Each number is 500 + 40 x the weight over its row's rms, rounded and kept within 0 to 999. Layers, rows and columns count from 0. Numbers have three digits each. The size before them is the row's rms in percent of the matrix's.

# layer 7 MLP down (transposed), 256x64, rms 0.24, rows 99-205, columns 0-63
111:475480473536424496524460575469479495440540443492508510490551508532463480557499517581501469586547443509531513497415483539511498475512478447447563479482489503497518479582493448548555561543459469
077:537491500458529527502537485486454487498549526440459530425550507392553499527541563476538487442468507528549529472499454478468473484495512476531460474454453501490515544455477448538553491551424602
073:595542535449478500459505417487511570475501541556421506483535489429505473516574528501562503522506502507448512477501451449488472491524530507512511507526439481475502599440499540552466494491436438
120:538525475527531449458548509498558470549517510523526520436505491474532564551428536488493503504463472515469483490520541485451456444540440497520470517541462506441482593514489557469627423487483489
074:516574450490550532459464476571502510494492441508451545454484523387484485472500529560530491511470516490557531450491434511502530415541452431518496508512449508482462551501526533527550416496548509
133:597529488551508497500512463501530484532618497513542524564529535495500482481449488468469488461514529489493502507497410573421425518483518484496494427468473512559472541495465470506589456485472456
079:498498429536515500503508488423556501466554461490525564467440510452565449510527582474613543482495471465551498483490505486514494464473473438446483462465446511522574457478543489504539508544498564
111:550505605497456481459523505459589454533515469504534465544466546499504469505426507458465569523541435481505472440547481546518508521513489519517424478483524488538501534463451469440598456489510528
097:515542507534544458471439430574576469475520514479504501489478451491481518472535467531537562519544497596475507488425427440541556504447548517547426465495494525485526507484501483446445492542460538
141:479448525539527485550464501449485476455366487479486538540532459513490508486439555578440508541485478436504477492457467472528555469505481524536535516466499483494527555592467493521522548564480443
100:547454455487494520471437492470493505511454427467487419462484547542502567502543553515566548547536419533483503530468522484453580509563547451557463547474473489550521484516515454482467542491520443
150:474536415553542470544470543537532470526486421459527489467542436460568480430541522514518442504483482520571521502521525524454498494488527482469411469481522555524558512477460521504489434532521588
112:467483459479523486509521503555553433510510455423470512470481545443485500542449500504519520538400476490530506550502505404558572578548507519483484506506455548437506547526495558488489526524434445
077:451494461476487542541463489530576499463506454460423512517491488428574494438518584512587486512474499529599511461531454501539461496464509533488424485469530488479544514479522508481563536525447545
103:528493484404479460551512410549455486516431472535501466448444510539402485534542447518438517499534555525534524533472451522514534514477547543523466477558532457515563462517546528502485490536513548
139:458484484476462506449478471504559486543459538543534543534482467539462444452514424515451528505461567506470479481456515493470536597529456412494556568520507460561428470513566508543496506522525529
107:511499475534494443467529507428505475536518487496491478544578524491485524519514522517482468519476547471449644494460545569462501530417493512488482515496547490537454461512459472543408473474582477
093:594447483517506462480509425520411510469531467504472545510433545537595470525499540442522540571524532468554552434467508558453491481459561444496536529500512511477481450494516494496469530467524490
107:507503437504493445514527502469467414556486471431497535552525551511423486548514513494501468468472438517542463515446494541516516556504502499529517536478487518503395484588499459461471536599492560
080:515485465531555500581516503478540525501547494446512519440476549412541486517493560472580518499507498464591503525449432533496503475504476439449415500532444560460493526462506494497523522517434558
084:484489502494461509509433431496547558552531553564468466554450547542494499471547520461503536546542522461529549492537426520506474481511526498435486539573436509572476447475483490491494463490395536
117:488572463552498439482528496503484505554466482525446476597486587514418484461552529438458551493519501479503464528548454510488484558451475492494486535521476541521538542516436536491525504501388470
105:498483451494473497545512473487415491478529516517496550564458520489464560535440435510518561544480467531516571557567493508519522502584446471471528553471466453536459512439466442495477493557432461
114:519498566511524588424513546593507483537484408403445473494509515474456491538467539447543509475517493499551450494523524538473553468488510491552492511510539480525485488478568433479497427543488519
109:511458578559516466439546491404459469461460492505465519497551438463590517536565418485479519530527515472514473514469456529519453473514500530517485460552518502523547464451483507481509606479491537
088:443535526485551574477489505480584506499493523499474526504585553393505479465460522494566472435470481532530510459458510442466475477498466500451467569471533483436541532567470521536447554502492479
110:517518499503487481533549494524537455471529503516571523481511567503537481523488583417497448495472487484475509467535445473503445605504451511442457460513500498548453431505441472516526530548473612
069:576524576470453565458511460454446529477532520555489479474521535524496518529488523471565507480517540502485504491471505409592448451522430523490581532459467427514480516541539487509487464435490465
080:538518557505545575487470560443510583469543506443488448479463520484503508464442516450547506455548538538509518491483584455505450464444450540499569511440474435469510512581520534529478528505503472
108:510496493555434503504473530560459442531460447509480459529519518554578515472484460492546503539495539540504575503527478526472639508545513490431454472468501504422544492473496496512491469431450471
117:487501487483512494521509465475462527533420587495506555554528544468549471513462477514484498557411548530537525532516525471448494567541482553483495566543490535445490475426494457553452441519417520
089:526502441519482549496549549487451463525463515511414527484465530437540521483461525517486531460528478553554494442438523482505483450415565522563479450503493491489523619482435449501526540472506488
093:565530454531470444486512416483542482448462455539524513430618487485475502496460482565548560492552524512503482585505495514476473516513515441562517473474489526481536501466513426470514509481456570
123:508566512536515498540495483529550480485391449457429463524478516498472462446464464484472514486593542522526469515461483512501615537499526436511511512481435559485535539529495465549479558521449481
080:579455545425470530469500455474554496498538494584464477498517542448493536476541550453591462545532540489487500458482477437533429490466438500497514577507491506488588494513550530517482539471465478
095:435447503534479444498502521453527499508505498550542517586495511457535494510519493505463546535562521466409495529498417516472560470486493551437518494539501538449495575427465507523443485460486595
087:491416508515484490497536504512501512439517468463490434438514462572483512483486507475562524493454546557576561484466492401549514482495433519539483565541510500494590507478495564503511452424518477
136:492440529447460553514454500536443529469425543468476451450470469516498538557519466552480483517485515516384516498539501541470586433518535465549507484462508449563533575504486527513496504519547463
092:519398530463477478566483522490509475506491571543525566476526485465426535490504475441445522514513535480517487583396454462520404523532475508459557469527546546504532496510523556472471488473502506
077:531459455509437517527475543516496496496467493505502547493455537544523494483570412471505499461491444465499481510559608539464509538490583525453494492497577534498464475388483517462525504518484579
116:533428502521522496548600416515473511497413587565461489513505466465511485478525460497479562479446506452482531499522502532479480527518554517526499549503546526455491560488504484459392492510432508
070:544471510539532472471480460427516552443520526516465567412512527514507567501463543476521527484537552567472568479500481413524483468524447514514538528520503460414528498520534517479553544453499417
135:543518487522454469553527461445499535484505451465507530490573495543510435500496493534548495493455543493526493521502438534480433424526541448500553533435509479554486512571420464501429577574498518
064:500540406468539547502496490548454526458501507538478491494505536442532482497571557492532489558514485500536517519545458537509495462520437488548449539457456537464510532378474519435505512466494602
073:487511441489543513504493499550534522481531446483472484461483537413587486442525610529583472475554505456580542481514430438495484515488515465486451486505448548507555529459529477496490474513467540
107:476476541450517513458512469476529468479496520462551471481498549515519499461467505442540464410498520521536478512453570513557437475435512456480520538519462483580422496564453522548463576578541485
106:506532461466463511497494546474462581480515523520533513550434456506501518536554435481477489442562481564507527461506496527635484494437424522444441535559503521465484490498522516463440528466503489
094:580481447526543493469552460551457461547495520540503507465466537493533481492523449496502509484516488500519438480525481555607502438494533405550467530411473533491445559474460502511518512584504515
080:520493529492493493453556485456443497481492548537477523475467568506499506510506518515537510505471533530554507466490513432518519482563393527588545521538487481545499469506559427488464481396520398
098:515541556537495554410459462455521616482477547474495523540474446503503464518507494502484502477459426409484513458481534475508437520542534501525485593465515484469510499476463499516540526547483586
112:453511499574501481523538556545483501484503481490474472372551467487466478554514435525462510517472566511424522483504428534485517490412480475506536569505575476490545546548471484491467526511495558
110:506525501479484481477496537545509392511445410539447505506521557573533504505534449473489548477492568464461556524439483496529456566506529481480503492519521550483552523498486468503581524420470429
077:558533444462522512427507524515529481505453485479519549419502533410553493542531497500546517446517546526486533461463494500522475446476571523543451498522479539453523543430508429446496510526529600
092:484490527442485506468524528513471518535523571461520526518534465432538562560398503453427486493516456519479470543451551475533525473459526482484481466474581567510533450460532477525468477493590553
127:541537427555499572454426564493516459478512539546443530518526558473396477511521522480503531543475454449550430523489504469506539473555473480551530425494523532455458461516513469477512469522446497
066:535558508488515523479555516503467540543531439554500498400477580477570476484524548488571500446539505517509533496469493431523465407506436462483509509515478473489505509508567534428529558463487446
070:516555484453541522477480484560509483486493472465513476479458547392544519451500581514581503477517529553555498506437437446553484503523493456480440471543457500504561524423555551519519503535459516
118:508545485476542442546516491559380493532426522459477552500497512592509476593438478482503528480441461516570534522464528552511468509432518549509510527529534507473532479450504522481460484461465505
103:543496465510627517523581455474541433496499488535490467525520417407519523480439486540535526487523539434464495516450535508450539539496462443501500481488463449515493555482487496519538540498562467
079:414500472493555532561461501494485498492469481511446487465493455451537506431489556472489456475544524518520512469532428507474547489456506530417466466511483512471581615575471558510545479546504508
095:513511434535477531544482450492519504510488401510466424499466498576470597480469515507490503556527504441516541412539498554479520472479569531543475475522418490517567513474537480510520452484559506
119:523473503548531493531577595526499470586523516460549495545500503549502427520444490421526483494474520454557508466510423462477476399508522509526476574428456482494472465530483507522507534490495476
069:577476581493475486490528494509517567437490527512451544505502574445438496521539520540495525411550451514462555441483536523581528490513500498559492536484495448461501439506540452492435515445469524
108:512453458523517474514485504523458444519584498491444496494492548497528461448440471486524563566432515438504439530571508502530515462594548450508422457515477465550552516506473502514450484550533540
126:572465467547520483515480469495481513480550572510512481521515501429565460469489481551374507547499522546470523503555542486527529484407541494490440509485501490500423583458530484455449504495500540
074:601490554457434506429488494472508543444535546511429532418496518489539480517531505482500484499479528550512593515452454447514510491538492485558471533557499455476514467522576453514508523466487420
131:470541542511459499507442538528527564497498487478518506445505491512469530548573496532510559551375431526516458505510499474409478437441512499457482558524467509454475540485517526587478519549522478
075:557466480474581537511449535526528533490523469441464500453512486378578494523519555528576467528493459491550540457509453481536449523453479474534472526517488499538527516406533515452532515454488523
069:532465527538448454528511428471542530511555509507484562428491538503491463530486471488545532482477578493539519445455490553537530456524505441533558557542494405458520472531586499463450502485439488
113:449450425499485511479531438424465505522500526444501522559503578479518500460479472582559544532548580467444496570486530554447526526505513469560471456526456438490496536492511472535541467514487460
090:490458463465539453611469441520437465443546400485508518502455502483453551537487521539502533470528486554566521485464528456514501554528533515483442535529512585484494519458491521485423519459511525
124:424504528508444510501490535558421530501510490499548470452503504536471449518446521501519534528443549528544480558426549509546547373491514471482498570508496484537457487459494517469465525582543481
082:486471531496519445500546487531503499531464580541470529558413596539498477513501519564513500530529470501457490532565474485548484490443522531433535563528487486423491518507476464483476551408439457
083:499514490467574513503434522495498479459539471488455501432523539466591507540464612462609458518483503566558523461512493468486456489533495509473426496495495483473582536452494490501523472515461460
093:478500537487513531513546489536553460549502462475428429495501579554438496573477473447487525534459519524540552549543476471512524562483478435497499507472548480445460463381530480508511510494462559
093:441487498460460559577560506406564470485500528471515497501478504441512489515536533442523506374445506457472583506448490537478544550469484531429520502530522516530561519524485537474528506508497486
092:487463472560430476430494556471526507462526453495583466468530556591470489497506496511526429517512450500575482468463489527501504496462485537560473528504494528523444457559465513422503504561505585
114:461523459501475539433518502480443519477557487502511511521464491500501516467614505478511467519490462495507564541469560540471461515552415484491488616457484560484450411510525494512419499535499515
100:525478497533533428454566473499492474482467536470453541507501509447487421521465544529503566536484525524414510525598497467430525468452536441513494509443497540446445519530475445542542528563530498
107:476558515510508513537508477484484484465424537449438550512534508538452457490552515577566535537424516502493581515453417555465534440474520496558530455485463510538511464481523503409528524478495469
095:579493535509503477449551480518511472546474515493446478514517517550563487536508440453493479548457456440532592473488540489489519545480489556573530508464492443521445512462437462545447529592494550
070:507505472493509522470485454496432439461516500553478520405532561425572528440507531495536501503548586533518509538414476476538445447495480457488485536484512554454531544517553503461543540442508514
070:571477526470511469475495479453507553476510555478470532505522523479493510481549440476534538505521550526504486531502427498521419449522464532582513508577451503471500422467564496576475495383477484
096:472457526534483478508578466454521576514527483433558518482399492543519459494547512490572496476527511545538566514519512484498543477440493528480433453526510503532415467438585489525504491463459476
080:549527531546455497444482464486471514508456486489455513497500545441520534488492520562564537492504500541560429520478519553571442462489492571493456526494435421559527511438517532503562495433435545
075:521562456460501537488507494511527497471519467495493483468521555405570436422462517510591493460540514568561505491465508482508439444469489431464480461469534545523560518487506453514474548471480577
108:428488454537553497495485437489510585490561488450485484516510535478520483446477480484495479492508526527487506502521505598562542464450532477515413532450478564573429527452483534510527478524439576
104:581531545516502456515536506524488464520471540505469437495428535557448495537526458475458547574460480479469508436450518462600553531492493445533450507483481435523506573494480521549456531556483483
070:465483458506497476501505460467504491454516455540426531442496487444572513485547533529625517541482536446548518514511475498547520470560461488451470537518468495428566545438505577538525469488478540
099:498477511424548530565489481496518522369526481438537560521427552500529524466521484464505508517605483516525508466565497510496487468561475475469476522480505432567535455501516512496553465509448477
074:541539415443566542549483511444454531489542470464492504463496554425574511516488560460586482477468574522555530503492463511460472489475437528523446465457501575497553494482474533502521467488500527
070:588527559485484493531514483447453544512548525606493519473538519494470482419431529428528510520479494512513552503507461410507452508434477526537530502528493454472528534519539525511475557482455420
079:536483494461513505497533452459495573526493488592449551508478456514501477543549498546450519486601529492483526466503473518471547444492507548497465550554485543475511376418509444505471551505484488
089:453535507479528525499579575509500539522472464567471534574491484472466534456497457539522529449427501449436528450500512481488460456485510524479424496430540521539556435490528556439497456527545535
074:609497553453505500526541440458469569528555544528425544466533501470465472467509533481582470498543543502516531469495478451501478460462497547446501541548501430509508489507557467489485532435443445
123:526523448468452377456480459484500505539481488509503555483467494516484467559501492530451575556429477475508494534567566530517508464547483491520469541508513523478491463540441498582552431535564488
110:477453500467500473546535491482458536501485477520492528558504485504546424434500491518456503515526404515543545463413530568478452468521455436484488598528521509500519571515476535536476568512521422
102:597519516477510469464475540484452422551478529524494475560502508498541520542499421510454556505411505481484499549471501519496490571499490482522521514486508491479492525505402470475507411494429599
076:548501545463548505463522467459530546500584466557476491472467574440464445520571531496562520470522508504522478435482516462539562466508482513537535516481400479565503486483573500489503468481444430
120:485500494504498498525578516472456518524499398450511524497550567485458525532483486417499516500512489496420516516492502506439505531530492578540486500605509517500484488537457465507555389520424532
131:551559523490507549486524593490516503491533431475501495532520551484470452515464503493507597465519476503514460484511513571439468433519503532511462492487462480483543536478433574475479449535543382
067:558505568519475508506491456520504537509486461476512481474510618535408501544523489493527531498529516518462435483451450480571546549512448552552503522473449439530496458505569417450490527459479509
092:485468485490480553483476508517565542528540425459520506471574539491504439433496533467543499476557585493482426530461447418459556463480482540543459532484490524529437531521508545514520536514505417
115:512475473491484579548508486449475636531524540504470455570505538471513451462504555499433495479468496487482500500560415463433537533468520483452532477442496509490510481514443462556563517488542508
078:507492564504545483504496417446530498509521512556444498504473573496495497494461529421542477450507515529530529459500468451554526481482419516500569528596485458445569540490534492481448520443486428
103:428515484478476533531404542448493515520530525504532549471532509503497453498513490576520464501453521544498494572493407487438484489416515541536529527538510457426482462535504525576564475445486538
082:540529493512467464538453464494508510464542502577518544432463494473500416449495508503458543454495514585466530461565441436551515478473510537461517493516469549508474473525511634517473514500552525
# layer 7 MLP up, 256x64, rms 0.17, rows 100-206, columns 0-63
091:468536445435609448565475519485564451476538440540489444516545480498476459436526489474492469530484503475547509544533474492490548523542509526494484482562567504464527534530462527415504446528570512
076:465516447532525472487466548520545490527473511507575478556536530559455541441399490471544538493520494540489510485507532518516466484524551519422527422406572510463432476514506511416498514521505522
118:541562500531470492459494533439497497393469541479510502458586496513494467535505487531480418443539554509500536516468522524514486465542525438474529492540499540446426512520438562525518518425574474
090:543491475473553562472592532456556456446488515481511492578487471491453401551506496421468487534446455493482436543500537531510469465549451533497529463507495509489509462490593527516494516428504501
119:510452553480438511534493477520474487489508553437562526408449476466501501569451472511446511455551558550551495432496537471482567444516556460541495441535522522462542528482562555485526463519500475
086:483492466551429606516541521506532466519457513471485491495512471565515436531508488491473561448496558550396472482429557523513521522489478496427590466461451527485496484469517457557502523507505526
101:511481544503418505521441400534558474471506530527544486569518464454492473550561594517516432484458506580431452512490511455469546513450548517471475510516529522537507534524509488540462511467540463
102:476442492510533562547530569494463458454544442396526438504483478549517431465528532497484438459465507543545518507522516514455528466480479480442545519459514559487459519568526534483592473517535492
113:488488518432479480557494498461518458513479509594527621449484504484497511490515493473476467441437552552458546545495529385509501502521547551492510445479494499540515579549502499484535499461501442
099:420481470457554531447534524527484484464426569567471509505591431481492436540520507511453402537518537530488486494570489509452512572509447525477508506486487444500476565456512537467515500496479494
250:492535447494568479542471535561504457522529448516508454504506407472535511444531535543494430503529440472551502465504559530458481520465544516454429444457506533471557538519456509477539455554561557
122:574524607469539545501500527454512496493529498558507529445500485562493502402530491499465495543552482520507430562540512425533429437472482495474422536482536513424528502485464529515500516525475500
088:455468465569402502491514509535545518533546500513497509571499488525486496467517517480473576496473527483535436452499524526502499519518438531514460514454517413435471478454561504474502638455479488
089:487538505564546532511502535535527511509541506421525499486581497457558464473474533480469566429545396534472451486482541458504527461465500506472466548467496470429455533533484526514546482524534404
095:436480559552503439523500503483482503485433513518468498551515472484441563583510554568462499481512436500527502536617475560468543466479498511527562516548486496457450471556449513475489454498458466
094:475552495502503584468464486512443518472507459454490526499464492529444458581501511492441568509558439574456512542483508487431511511473581464491465498483481524520395517528535512481525532568523435
082:567532534575555562451507598539568505541478493434503493534514485499467533517462478529481436417521434506486449440481519456526498520480504539532469497474493519527467571519500456485567446454477474
098:489449489558441475476502468527571428505512491444453512562515556505450513567481497534496488460488452597571477485484572477518537554441497473524500482552576499494456456500485491487432478521565492
088:499532479516456550536476530409580498543562482484491517569485518519504479499533392454480532499528521484474481481541515402494566548513428467479521515523525549455455503549522464481435530520557505
075:484461491505510416474470567514470477453426503453564557515572480550558549463489484472493506461517508538465491529514482480485499554481446515576473469467561566443558486494470468553515520446564446
114:564509498478545580493480495446549579460486530511533486441523471519528476488524582557503446435472492514490463539451518494433511500466511530465552532511525463391481496521513525553442557459539456
097:467418543537488481542547477550537542512571504518480471470433422537429500532510544547515486536456474499468502536472528508483519515553496445434434449523521466546425556530478498469548507553463448
114:565498522570501465628499539487531480423550433510471525513510502549510465510523466538451556517404490530489461484474517489485482426514484524477576465441459464517506434513447500523518533520527510
107:425538499502493543499395571547503428442539497474494510444483518448462532554478450475546571500577476460480463562503555506486501457515482558503482529557499475479558469519504542476521487552551489
089:480494466584450428488532502510560544458477431551520478429522452579520494467414483489482475451493494473459523481545497496514507505511537541490534493496445455590472538497539528519571542461572483
116:508468503453516586579509538542541500496577444501499504444447437519525496429539432524460503527567524491493486533432484580531472444443547532518514513459506491491501501478486478464581524483533441
076:466531499533518559496486531455480510502468445566496475516561488457497549465397481526499461503517544444551405498514506478470513448491496602495522477525614529507451506484444458531470523540535494
086:486490517469506498481507464503489422503549472506481513553578429535572528524551443516395489481491490434472491536461476561511485511489527452524438558569428525501543555527490460550505475504543446
109:465516556545546483528486541482458513501582538478540480427477465456461543565460520519477516493494453472498486511468535515515372522504493478490454490494590545497536497529485508416586527536552528
120:466466447511538538496472538574493489488508432525443503473456494504481446567453568575514480476619504491456463517487489495535540453465548499449516517470486477529581537541474491507465499499548413
093:486497527566532505517470428510537517486472465508528499460555449546510503454568539496491464502577554503448469456537482554431476562440504464449469535477500570417503433494558556473511447483518501
098:480511506534580531584481518435551473534494422456431556519433510557544489486540463483461501442468512532520512497528510446485469478426519577493548497533482548541544439505508538502546516489526435
121:531519494569496414545489503559546504483528531536510464497487420554476498496492487446506499540612435492469461449519520492494484538463467524452542449444508485564571443515526505508501576452452515
077:422525474489505509494540516457502540569474404528500553487485475474527517502471489571442493431566482517437507518508543536448530482506496581500482476582514487521503406474420502469455539549496511
096:502463527483490406439548470483517530473489530516594500579513508523537487451589546465537506445562530485468394470544555449501485492468497503537565470501512500460480475503495507441528540456491473
081:451584464526544453538529522534540545485477623497555498477503448526522524490482512543457514489513477475440470505509500586504542473484494514487488437498460499444414435496501428489579537530510495
110:487438517475512516559546505495493532487465564530496515458493492573448473446513440544485490506393520514468554542559496432424494467550574548528489484533553418444486512515492560490516499527513481
105:535490482525482503540323441540451481495469524507540493488492447545468501518504473502541487505578548472498501469520473498533535561485537540526513472458450477499485535533491612519527517479466461
093:455499438473483491548469528550529487554487509567514551501521433516573499509478480513457490514454475448511498574487526577568543553515507495403460456534489493444537519507493520509431410474550474
107:536507457532438550495517519536494528520503482485531466504488487488483468543472551518504475455487486534533479474545511523463517446493589563566455465447436477552546517560520526407417534442565436
082:458484522505492568498488494512488438569536517500543459510497471520513425517571524479410498512507510470505465536484458509472464551512465507539473484546422525585534489544454548529382434539492486
126:424584552522513433477471522486517465505521457556535490460516486536475497437531476566476544522533527540482478530518449486446490474527503511464428559515525421540499492533421533577474564467522454
080:456462498520514510474495500491541489516531487498509534431522487550486483484502439522472533526464565515616520501486439515523562557500486534490475492450519361531414548484450577516501523518528472
087:537412495540406448419509543479536459546554528492504509516455546492489565521488480631480513421547510480460504502469493525442523514497507519476517518488486496479477444479560508550448525504470460
112:543570541453516548560422583456525501487439499471459499500557450512431517497566503506436522528525465503464540433500436517497490460526568503545447448495482530492550522509555434505513497466533481
101:491511579453539480499481547490506437468537434459544500472556488486472496514526518498504481538544472498468523420470535427479523588518490529532496424535499412499534508508559462548547450455511414
092:486451500564501561479524533510475541481568567491481516456495504577486485585501520401507525462557477488542477476490452509444534441547475558462507491480544472499449473472551565507478474438570470
080:528471565507514469507524553488510553445474461435407550528491443496540574489567494570485437472450490485490415508542482502527500561541517526454454568523527484494525522453450445519480509446510489
087:522470550470509455513542532529477500469450521553519511464512511521511520445532579486507475518529577571491493504531494481452455435435498524430531428462496492523505503468622480493458447495557424
111:518496508536529545588495513552512421540440433509469484503512470520489509537495535564467461445557490489537477527581415523519516449484503574467476509551446483435467443523529521498474532488486421
107:471502553551525490530532472488509472459478494420576541460543457518484453516456439527512455410555481476531541451532535577448494477460563508522505513551482471434512428552551467496492499499563505
089:433547504509533530563450467463465466479509404473430468530584455453518526447514544489491467500548555496525529504537560467559463532492544474512436435518505462553564545495515564496516485530503482
109:509474513504562482559452499483505508452490388551476450555488463558499470512474491560506519475576538480483506473467542607480498433567541503577523545539479482498498464482466465494483485475536432
130:490533547507478491464498464595551518480525511532620462503511471507491512503418426519449497518485528518490549462449564442541479419490561500502538492517441455538505515466514519427532541523521468
080:531528505491495455433526501497541493537482505483507464498452442445516440577533400544437485505480490508475501550469512545507555532497434516503518524449508516586528456538455539550516392530553504
085:521491477534493517453519572454490439527521453520508519531494471488538479556547427522493403539534524518513501484533573462475467534469587477480489460418411550482525465485493529552546527442450510
119:556575548466535536497516486429508506489455418438492488505576441549503469508531444495457444421550525543437499440526536543513510491457518547482546549514543533432440489511500502527532510463507520
107:515536539540483522559455516577506496477486461490511475431475452545527554465521529530476488513613478482529517497529546482547390495492418472481542520530481486407495503537456536528518433475524520
090:501520527496459472416573523488519474483492537508561495484461547602456481576480451478500507483477498471484498522469479511427552558581460498485561535548548493522433514484508487555457500404502490
099:481570559495483493545510542565475565556517533443486505464489432485496415528472414486475537493518559482473521516543533517440541386527539447513559488431515495485531521507493525493458530483521472
101:445464558578518455520418502466600581474529472468467503476469491499517448528529442492444450449579509538497485556508511551515543479455552539500486472507542511465528419483466512508553505527507496
075:436437491530493594514540454491512468548522534558586443440523477454499466434469456502488464476496468455546491530501496446442531523508456556533564513517484517535535547564459524567501526502515450
106:474545535485530456536467508534612513540490465569542526455430408474476483405523481552463465502518542517459520477482488477483452504520509577537523480471433547456487574473483491497541488519521471
114:504523538544499445486509479505443458513498489524452480496488485470481537483473501422423499501602525531476494545468540454613503550524544547427488554421503565471538488530512551527436487472494485
079:552443528510429503555504515457524500569515419553478508492413492510458474474450496448489455513488488506526520509539525553417559494486482537461558531472567496565494526518402545482461459497503535
115:487477558513516546564476504445426423479565537470486504501476502536449485570515491465460409474560442500506456445520441516492508532522517510513485442511535566568436487547466523546492524483550543
090:460456497482543531519550447550471507520473529416476487495540395491502502490461497568441501505479574477507495508505515565459512468514464510487369445487517515518561519524488493551573486521530555
077:478527498480480477456513604553444500502477512483557455571494463557479501493526502583473485522552491459509465537537472471534463479490494521501513446472539597518415413504536483494444547549550506
109:429486511583501462471453531509518508545456509569492526473508512525510568481527468498496521533452573575470473496520530357415491453516469501551477452488524501490517561495466521492460526536520462
107:490435480608488516531514462492541485415503534518525531481493516527514476496525477533462565538554501510453454599564495452481504528518500503508514462467514441441539534494510478443416424437518477
123:475485544563567469490466469540444518446566463557519551495490499541451503499475548533510440416507423485454457541476439539541534531443568476560483522547511490457507503523480553478461525467538462
084:512538528477547540583531530547461504528443541446435519574429502507513518449494458585512487460491534503522467444562554486515532490513561526453492515501472419497486430504461468433515528448524515
086:465465536532514417499483519536514498524488501555516496525542514604521489529507479496501567473489537529426458485455545539476554574410561501531518476428442519597499487480466471511481474502450469
090:504533494557506491477481525548474482490528533447463451505419471418504576567557520530472534465511507499436456511475487450461533490448471513569529441514516475521547567549460529485502570416545496
105:501492476493493549551565510452507590462598413466561448469490402517460469495486514462537491485542512434454511554466500466467530520501546534487498471510507502447528492542561510506499492471575451
096:496542578485528594462458504527444571456505511457470513490517433463505428471558512528472532433512529504488516546487489542451537458458537483487557460492515517523521559485493524565428570463499443
101:482617480539452476607504494560502460498510528494465435469519505521482450574447532527502505495492478491483472482453525494471550531490541473496432462513463468501489528568498542524530512437583426
103:529514513517455513541515596579474526471552515414528442564528487539484488525418548493482473402503478482469524500486510469512485453545556500481528508482542473500505497535482539414483425459551532
108:565489472541508511602458508475511531489519483454440475436461511520459455478484483518485491450505548537495496454529540567478537547540515480498528539339458471456521478560461492507538510491533490
089:455515493516514541520450563511420455488487520538574575481522508497526479482464467557529503473528545511528423508538488561534499501580511538473472493531427487458494418535449548418422487490497504
083:536546516479491520497515551491516449486447543516500450506555502479479454441528511442490512582519513405495438537545492511418515501580586476513533471553546522421544528542464458487456473526517512
078:496541482481454495489497495576507436496537606410555461510519485510426509491582446528550564504456542456489459541504509508521468522479521514507494516465443470502484483566524545478478393496520526
104:553526464488466528439445535574478474450491511442475444496497530508511536427466524517416559505504468517491546491559563471519483455515514561522505530414458482506490504540573530521584516467474442
078:449521527430566504498507503474557453470497488556531545462486493484480518490498524451500465569555507502468552520474506464526602458550496465483521459454591540482477525504471502479443436584548433
096:474449477488529460496489470598481544491490562487490448499508470515528492437524570591457497558557445522479451508470487607438471475460523531494428450504507476536502522505455519485560460506546491
105:564566484526546471512480508431513462469465499567527446486552464509531520444506608514459487468498490550500513518524537524414460579482511575426448438480516529491534491496464478507506447457525522
089:478483507546494467490472545589495512520589485484549556435561446511511522510505539499513473448556496469486512555527507492485492454499438495430534484482490512436414440520479497509512608440518444
083:480529444524448474543452542571523473538499542491439482477459413520595485504508457505462514490559504485474489426444522476448514515602526510472527491456563463522501494514535483508415485520538548
098:531553500551463456413503539582418472488530538511457513503442442567479521520491569553499447484509490454484483502495568472488462517520588518485555487441441541544451515479502534542517489468462499
094:449489555519477505454481526484507526571486493524499483503460458496540435471527485530490446524595548463566489493518531527485464578517539462484343451465495478465495545541487539507545491497522542
077:493589495514501503493504480503526511475545521405447499534489466569502565521545472504481497464471623462507433559508508554511489464517566540451430480564550470500497465500490531501473434448502513
074:471479525516528501460476580470513462486551477419566513498566528480529544490468466410535488465480487573468433550464495514493470558565445500523484486445472472518575592523449538503493505481522483
094:475463517536559491510486525499490474546515475442514367438477528535512450523518510530457482580481540590532467527470554468492553495507476538466492492531486446485480581471487471555511485569545450
080:461546501571481496485532457530465525526606413520447477499509449510457518471512465516445540472445463439557511531491581464520548508495522567532527462512563469515444502499430492552541525489465521
105:509469557521508469533508446516530487394573508506618530554443480546446588510501486509512472503472437517503444477498499438463455552531431443449511533510503460520465505488504477498541537521505500
099:495480515519555540476421481430455509465505545555460481454543467490547534479549448413503506512534548568448504561447562531489516444514526536479466485519515450455570508478594528476515522502493466
103:425454507552542546577474497500557537537529520500463496505493448550400538552556536490569525408523520497424535452524508480462509450451483494497491508543507547482467512533505466548503474495485424
080:424529504523483552457547591508466431538499461486539463549576481459525540456526494545512530482499415537475449484505486451524499529575482501461507491488504522604438531529497560462462511500459487
101:525537508506536465552479480503525417472514470448489454454428447501476482539527512488470483398510550500528509524475504448547551502494584519502530546468511542483408548546494526451544569456556466
131:476582529541474589553418557557449440519471492533436471497521523517483455497461445579460526521471500523423476427504519508484463484487486529494481494475481467567524464536527514513491567535557517
077:418564497528544556423453484497495542500543516487507467494525511565523560481487501499509485465463559415508448485510501534527486529443492442520521467510553564480542419498504603557488502454537469
109:567500541452506525525491549501484436502557459547552459509521467517520461468415494417485539466498430432474488525476532475526472505511504556554524544479537486422507566562503579477538436520496497
117:481561517495571549517495577475539450464491552532492414526437509428469492540445512494464491516485495428451462465507532520532494552524448491540546464537509522466533500484487564415574446483530483
081:551606550522510535496513466495495458535480462455519547526488550502518484530477502528482468531472475497453472450476496527457539511435467576544534508419531481501534539529473511439426388548543471
107:460493514461506466456522518504472450510529466573489414537470459471550512561455501510508465458496546447476474507484506522534558428542519598472537516500485506519513596515424546475533513509557418
082:560494519492460509479505608494544464441480525433504476476492473485444511519488513538516511519509551538422505450485556552448486521465568510421524518554461405542511549510451491496578459491497513
100:481486454527517485513399554501451452483496501521503525451480434480451490491453509499455462493491566556567549510466487484487477568576523494448570565533510499534573488468494517466547431533557452